Part of a small language model's weights: 954M tokens.
Each number is 500 + 40 x the weight over its row's rms, rounded and kept within 0 to 999. Layers, rows and columns count from 0. Numbers have three digits each. The size before them is the row's rms in percent of the matrix's.

# layer 7 MLP down (transposed), 1728x576, rms 0.0355, rows 1558-1574, columns 192-383
102:534530508471501514492515516500507513417555537457532506533529468472537528523522475522481516517514511421499450465390506552516458498495519533449465548507469520509453551496466503559542476493450476544526528489469539470514537532477536562516462511560481502522454452522520469568472478540458503579452452459534453488483514516481505500475457513597523518467526520515561484505525491549514576493577477404423540503445478530468523450533448491479497491522463394510473512510533541509549516476473514512425539523484461497495523555434520513509450477480529530469457469477563571530520503566487480563
098:471465455454503521505452424529435532558498467479501530573575530510526506513508524486480490486503541508518486480475490529510497504536493485496479532490501511432547525552510562482529469508478509483542459536530556468521468477463472403534498471510459544475555427495492532469518504429445435508476530574503504561558562516474470505559520473424523460503520524443444514484488567496457493508579415503456525537547548594497524423607563498489443528515498452552521462517521514542449481514561543450448523501510534485424540489496543483488489476531507563460513489482437455508498416606547475505
093:556472489518480478428521491520485494528469506492472468576529510556536459562414545501477511531527448519493489495458487461480386531519449461534434496486525522464545537514481466515451441557511530454546430537560587466449451507469451483518442507443500467507504468475539554517486504491531518510504472510484550432519531565505459445537454573433480459497442505523538455572434512452490462509521502496502502486567527492538503487524465520542567521541523492443483480452481574511572512481507552521495520492525370525546496561505470543499437575529524468462541470496483543453463499517493523565
095:461517516569512501509514496512467487469521528494522428507526470487496440451560390534525496520508536509506509490507512463556515466587482451504510462476505477491434494504434454495561504461536546448538512481477536456493512464440467486619422510500489519518487440456478525477602540489481501513474562480502491516490465482541488472556455450541459468565487554429403441510522498486494498484538466510487519493537456507487503471522476492525470544510445453538504556458474496530488487530483499563513515424490487513567469481499451518540573582536448547489529589544505439452463544546489507513
103:550524493609484456501564534502507487449529457542573409538564457507551545493502549423539543502510556507539491473516514392592405512498531556484556477562509565488531462541568489534515523458498483426516508465489520495439528495481521503502502454508536487520510509467462469412535492551515564523525420522474528533439475494593503534570493544501546494482580497503494407503429509478565479543499558540494456588444483541433485521518556531465487521520506479503496520520490462535524531463475481573421523521499523498529472494527510476504492484518548492505503561445454566491453487465517468418
103:502494463495510452524492452494540502490487526470513552541433538516526496510550482525526464479485508480611481532557472534494473504472510479467554503499441549503509451463454522497523543549537436447419561527452417521571566557490529484526479531456502490521439472452530519515487519455568488467454459496525538500484483554444470529539505523455515495416461461526461526521523537468477513510527558473483579518506482484515514571517469397480514471531493428455494576505515513467484575575534592492557453465522504542507532450484529546498513495541453472520509549455507517577487541476449506511
092:461520433504482459521602476483588502422524479514549597571523471525516473527469498465496500507446492545514508457506479471526524485450469490452537476516456494462518524382453483538490488513528448500418477478514508460475499504466431509565431557455502450528564463524582493427445404479479450430518479485519479550531537518426481498506650508475500469556549464483473420532474551508543458495515448491524459565544530539494542433515444455527505508531539558429481509453482542428469531509510494486497547496450505498501459420537573474498532571506503481502509562481517473578525423588502496454
102:608518421520545415526466482465491505518510546551586486513507530468564537447515460539459519500498470491560476481572555489514517549462500561502521469514465494588514457476474440545520535449465495454472512485481456486507490440483466471530368490494520543545477412491554476499433505565485451473523496400478532516451502464455493536480526526522553512520480490502481494433597449480554542477538444436506453510496446517500542470562495463480526406522508475559500564585467562416489552488506504527503464451504555472477547573503536473521422510508473496487487497586498529542503514527456563497
095:504455488502476481506510485529459441533552477487491539519463525507532467510453513511494537505516484442530577485595538508576561527549542555509476537483555444513552472432503431470633466538527484526487470460461541462506448504468505478584464410477470434505401513503501464481459594460530547545463566533501582513503466489540488506437458623542501482534519560562504468526520479590558446480442505475449541490520441593489445488485467521511472515522562442438572417554485489445491516498528493569612531473461478486497520458458502489437481507529427463512494487522519522492445477443523490506
101:507487423586470507495500464491451513492432444527531483435499481498445475527521537504487499481410552487522544466530510468515561466523520509532542484572562530484593463456520422513520457512521520452548445568461478502478525522506505477480501484478499547576471537449459539515582528525565515609484477582485505482563498459469482551479501450444525463512455441562494425543469451508499516468504453503473575456612475526465481513477533557455505487536543452432502531580498420451534484431489436563447515496554517502475468442476521472493482494523448520451519455499488554454516455447525482400
106:541536504516444456469458513545486465516450559475495511509548451495470474487486515470458510507487502499547486451516512537481488511546464549500503564506425474533468497497530485478456464468435472502512382520508475574462493490480443545545515477511529443521506520545497499528501501517543459471500491511474468526486519547521479594476481481515541370515423503511497436491496396459467501467599559455469497532465471507447467477496565489528444570460486503492522531457516498504477529512510536590496503521494530522527477449498456492515510520554516475538571509396547511476472465478443428506
099:528477467529535569519557424534511554454487462453525526560449503505466522502532444547496465456490563522456556577556585509466494497483527489551442572480497508448486491558476536500491423502468528445482414536445489455477486520512444521532472476514518535528490425530526509491522465527495549550548544504502550518507600516523486450534515490532503508453454552474527449515513575543517527476532518496543520465444509544487518537454551499475562430498433485501469473538488459420500435448436420519465511606572518518519535471519458521573488486499485398507487497491437514438504444547521481477
100:531485496510431527415472558478517532538524477483493527519492489541444429491465473511513493531483561444445540469499460534564543564486474480478547473515514463532488513545438508425404466541459484552461482554476445485513586478495420519535498525478471472557455510438500531470495568556487465503498549465472487439522438473484466503516495486615513473452549518508516518479528512492519579435480496435503495426491570515415511493497503460452462489502455473495506515506488462487531494480465466483498432553524468512442522530540483482457427462507498485553540458460523509557447564555509440514
100:484470448469483473488510509484408509486476473502551492507525565498492445529524533461482514556547437491517492488489512542591503502546509456498567457481474503486525461491454533466433454505571546538510501513534448454509519487527500470559471481487507591527521474484478454545433522533523425552450554467544589478541443498569449485483501477455492576405441494412498488447507519489412488497556428532575420550531497436476518541449457548455472490521468502449521496549492489467517501552458461439469546473482565516483497449526483490452478562455546481562479492509504591394481475476435472501
100:519520437511456486498480489457526491553552479513523433517494523574529494507479538466464489447514502551423443545505539451521461534467517451495528536473532522431440459573491619526485448565429482584530543500495563425482496494510470542506490537462540505499544459447522492449496483460484519464467523409492538452475410427453524489524483468460534541485531483482521405543506483499443499505491587470489514575450469489547573462472463501515401543502458483553562453504564525518508530449534523475473532482498430536495430466475478531496519496449477529475511498545528480547540499542493473524
098:576465450493481489508523479536528441494521436567540479548595529467414567436492478532480477520523519512491521467502511541485519482516498482483517506561549489517442534491417520489504442398462529534488436506501495474443535507495521524462469447467502548544455499487550526527458496530510564463496466492483487526459544499494568543489437512539518502478559483524511429468469520582554470521495458431460468569501478460529437457449442495457493450563459497515505525423591568468496451500489523426512453499482508523452419597461518559452489516529486489512472490475417473535526486551550583576
098:496442536518483503511483562583484544512420531466478504534468516465532477575445467501514518492472465526475424521495464417512534470436480533565464499552454492508515469518443515531456468498491483569604533485538528457555441443495510506459492563545504536527523531426532418500533454517476542437383478474496517511476447532511457452528482500560542551498477540591551493577487471447500472489424535486488454476515559463426466554493475485475452513469522466531565477458516542517540422493484446468526478571480479439474466479525529478425536463520527538523415411560591501471537548543508526477
# layer 7 MLP up, 1728x576, rms 0.0396, rows 1559-1575, columns 192-383
099:503483507480581466523536559461472525517555465445423423447534470491541561511521469473454494472440504489449525460483531465506499477505521514465545510474525447475495481520497507461519480447528473469453549465509449457547522541531410573464463502491521537457478509473485496503527484548554482450502510504490415455539430541482505423425523518485553507505424488503456487499538492490463536581525559461589440463394535448556419526469528522514560456525481499504501549494405461452455477474518448512485427430456547522554426507495445508513455507558508395495527507509457488456514488487534593491
094:478561476471474513484519527505501475452616467456476517478451527443550515501519413529480508451486476460564530482483558539505608478514532426496512509461484486556530483522453538456533558482534515540500464473405493578551589474550534451510517450473465548428519562565461518460468548474541508528542465480524488522511546478560548517428560527499442509516498456513457509475472506531552460469549474533458571572532500488494516516462500474558456457450486404490465509495558496520540511473468494512507488522506604486537552504435519467471541437539553541500454519549479492545546484485453496523
095:482487486404469602489473441499549504489451522494487558530479498444563510502481476487549557450480483465492501522476468559440457468453445507503516472455536487476509510517447508505503526464516451557474468532542407577495518548554443522450553481421550504425484558564448517548504521491528514456591511516556533543554473538472520519473543569492437524449497527532539512486464511508500472470451491455535516508511525510491515493473501437554450610523512439475419532507507486467475464547520473490501473493473518549496499535525519416558533444521504497488426412424475540518490492470502519528
100:581458497465444584517429473524465447502522458445504505531484583577477491464529541530527561500507488535428436555516506593526553499541519497525503516464579406551473442578482524461506469506468513545493474471529460521542436464498527454483481474482422548489564579546489539539533517411479452497462624510505536481478517582516528481518453490498498453509489553571455452517578536435444556466541467464458455479504432498516550471505477582506531476492495397539483541544492555492530495578489520555533389518507527456480471549522561524425540518560500508483550427551532488502527392510473461517
101:462533548517485521492449531513527485450518499495515437447455488473495532557511551420497455452549481505469568467535500542538429500473525505493524457529482492539479495494477474508501592521455544550543509505527576582515561490566467459461488516479485495471546484568489472402465559541481490422542526554566461522494493471545558497530530508502551524515529472471498557416541437551530570490514451509491476471530554586507530530511480581507493486467479534569462525420467452556484434413560456456516462457476522498520548544484556516500469452500502436512483528487458461534468470475527566449
096:559475487511585515501510476519528464534557509401501442537405517479542471410490458523523574434554522481453482535521480456403505444470472501452506467544530534518450477528488482451482502460473525457540473485484516630465500466494550479517489463481494497479490555495443519534524498477532548544546470487559549515502490451519461467449432445490466483486529494509572536464595524433482473519493533543561616480422440492514536526491460483503536442530487502439554439570524443523499453536470421506556534440532513542522527473502482527400513491463489419447484487509478509411409531508525535558
101:471487492515490486518479517437443511436465519517511510485491421525554475458498462488445520531493518562478557472469555454493530445515496426441533528531470532506476522471478526461513482444465506503493530548499512522480516518504559477490504553514503533526490574506533544446505434468448476556458496420412484469544505564451447429543508517495505518472503479542462483467507546553504481451494521458435540488426515466575446546458465476537424492463509497481504496554504495500466512592476462462512393428498497499445466478511467465408472505461424500499534470509479482528537582426528542485
100:480495457569468500408434540463559457535596523448537448527492544533554494521485561512531512507529446427510429459418554497493527546459425403458522516513453520467481513496529481535525509478491559555505445469517493560528526529542475450416511536561459538514604446536492433483551517531505542568537457493430566541516487422455455466534517473443557585493520525480528499576456497434476528479493523491527504528446542506552574470575499446458513435487478549503489495498411488501582477546558504538467502498540497525461547539469476522451516492510433587533607521487444591521423562526572418519
101:499455524457440516494480520512499462474492491467503504465470452587444506543485559464527465515474449547472493492543588512512552485534515515506514545502535497491463453557437593538503464520499492545469495500539572531465412526505503503529472577506411525455536474554498508532493451558510548525530537424483427524449518527472485472514529496480450495430493478456547556512462499543527519523471510502556522506518427476467507545523531446492394526529485536515469576547439528512550499540522506483482444410493487603517503490480490496548511493520507485475560469537427520504470533457550573451
104:512462489576532522553537562480527520515484402427590528484442527504494508463529513545490501515530476422414496539424490497489512448483468550510469439501515531481494414534474525580528480513495458515510561469479518532461480514549500437485421550429505537513543481507496469502557506482523496465568437451469537433448464498489515423518524449475577534504437514501555538596487562408509442405455483443465457466484548558461436483501456400586561456524504504457490445444496573482510479487491492474568551477512567482525484515513539499553529574479522459522493537596479414441548521474505508465
099:498420494496461446449512539417474494473535498525413525531511460510554536493461426476522538514532475521464552411444555537526540463508491494537468407475566549505419518489522469546481537475529512560527495492522477523418465425546503507495486476479499541523541496541549487549436521523528541493492567409477411520493568468477516462515519478464470568520550564492451593485551459525509369504514434483531477500500489504528520519523523449465468458455540509501494491468543481495546476571490516506482544497450524455521445563553436463482450505475482493494459480519541510496519473482482503594
104:530501518549545517513512547496439485471411460476513480462526536595540501536473543468499479481542512508524540540440486553524467511526564540455443456508506496474501546622480532461501396495396453501499513414497505478467486453546495489510547458528460510543617489502495457526439517506528487579534520524544507492493502482503514438464499503476520452611519513502528515471463505550479513469502520451529580549399513517505575468526489573527475426525467485426495547500486504516508478456535526491560522500544504544480446470482481430524483529572505465426558500503450487474419493534504559477
098:455491531480502540495488423490505462584512533514445454519487543499513460540443389463499509505572519516512479575445449477470509497432471494457485427500502580460481521495500512579518533465509503474518455463493524568409502516433524490456519537500546514457494530545563606521544498479463490494488469495509469515527452542526532561436503480463525512467507527506515563501527521422566474473430572473433496516467508479488513549598483509504488488433513513524482608501517583502547445516524529519523483497567501525539497462505494540512568505472445545434539440480529479501523504492550555490
092:528460476491509537547461477519457527524449448499505499492503510499425524506520482475549462508492503487560521486506483495504515493557481507485530479569506529481499499491497434513559496516540546496495436515460474555508486494492484463576525435531451474503453489463468448463487600511491488466548452549523473506551574563522461525440582515463533453531493450443543582434459495525513487468510496528558461463510514533477430495597530527547481497517575428503445564505553500500426452516485547505518447438512540473512469584492485464595550536513482474513537562483469491473475441449438448512
097:500489465492478495547541551454523454500464473477524496476449514434535450571498499454532385490529508585526490450442489565501546567482473560389549481490463527520527444461574467398519528499518460490497480460443561576494448481535498507509601477476490479516463549533519509483437517465492510524481490570569498483474484502475439503554425489443513506552511536592476516509562428448541434419532521518515537486475544449482499557509499502500523479493537359478486535527505443479509555593499497562469544503492557532485550494530532490560532533526456506456494553493526495491482558509505471457
107:466432516529535547461539516487501463532513542499510466489502476501473518500478563387475498493571498440546487539512497510450537546512501496493552454488562509466500480483491422457502486506447492576492504531564546509534468554525514425494532488478493560473527506538553504434516565521520529474511471590539531531513464509515508496458498495501478514519454548514510478562425441471417576451534518487534410549495517518486515525552439456517490530507506469537534506519543547557527524509603456408429452476492564514530539553485523482498565407488497470561543495481510519490466500531483497525
101:536560494524523462473505505501519468562498522486502510483422490464474435536448525463548578457571474464452461523505501480428612472546538476485489568487499533529585536536492486568494558505520519477491589505543504483565527501487476459508517557442503501492534587544538528530576457498509509569520512531542527491562535448532594481522575429484530461535495439525467522517514463471550453371522475543553523521543463535486517488508534534495505482465478512537497491479574485531431528484381531541527489437469511489567512475524482544450556493455490459503477513505447537496462475530532530415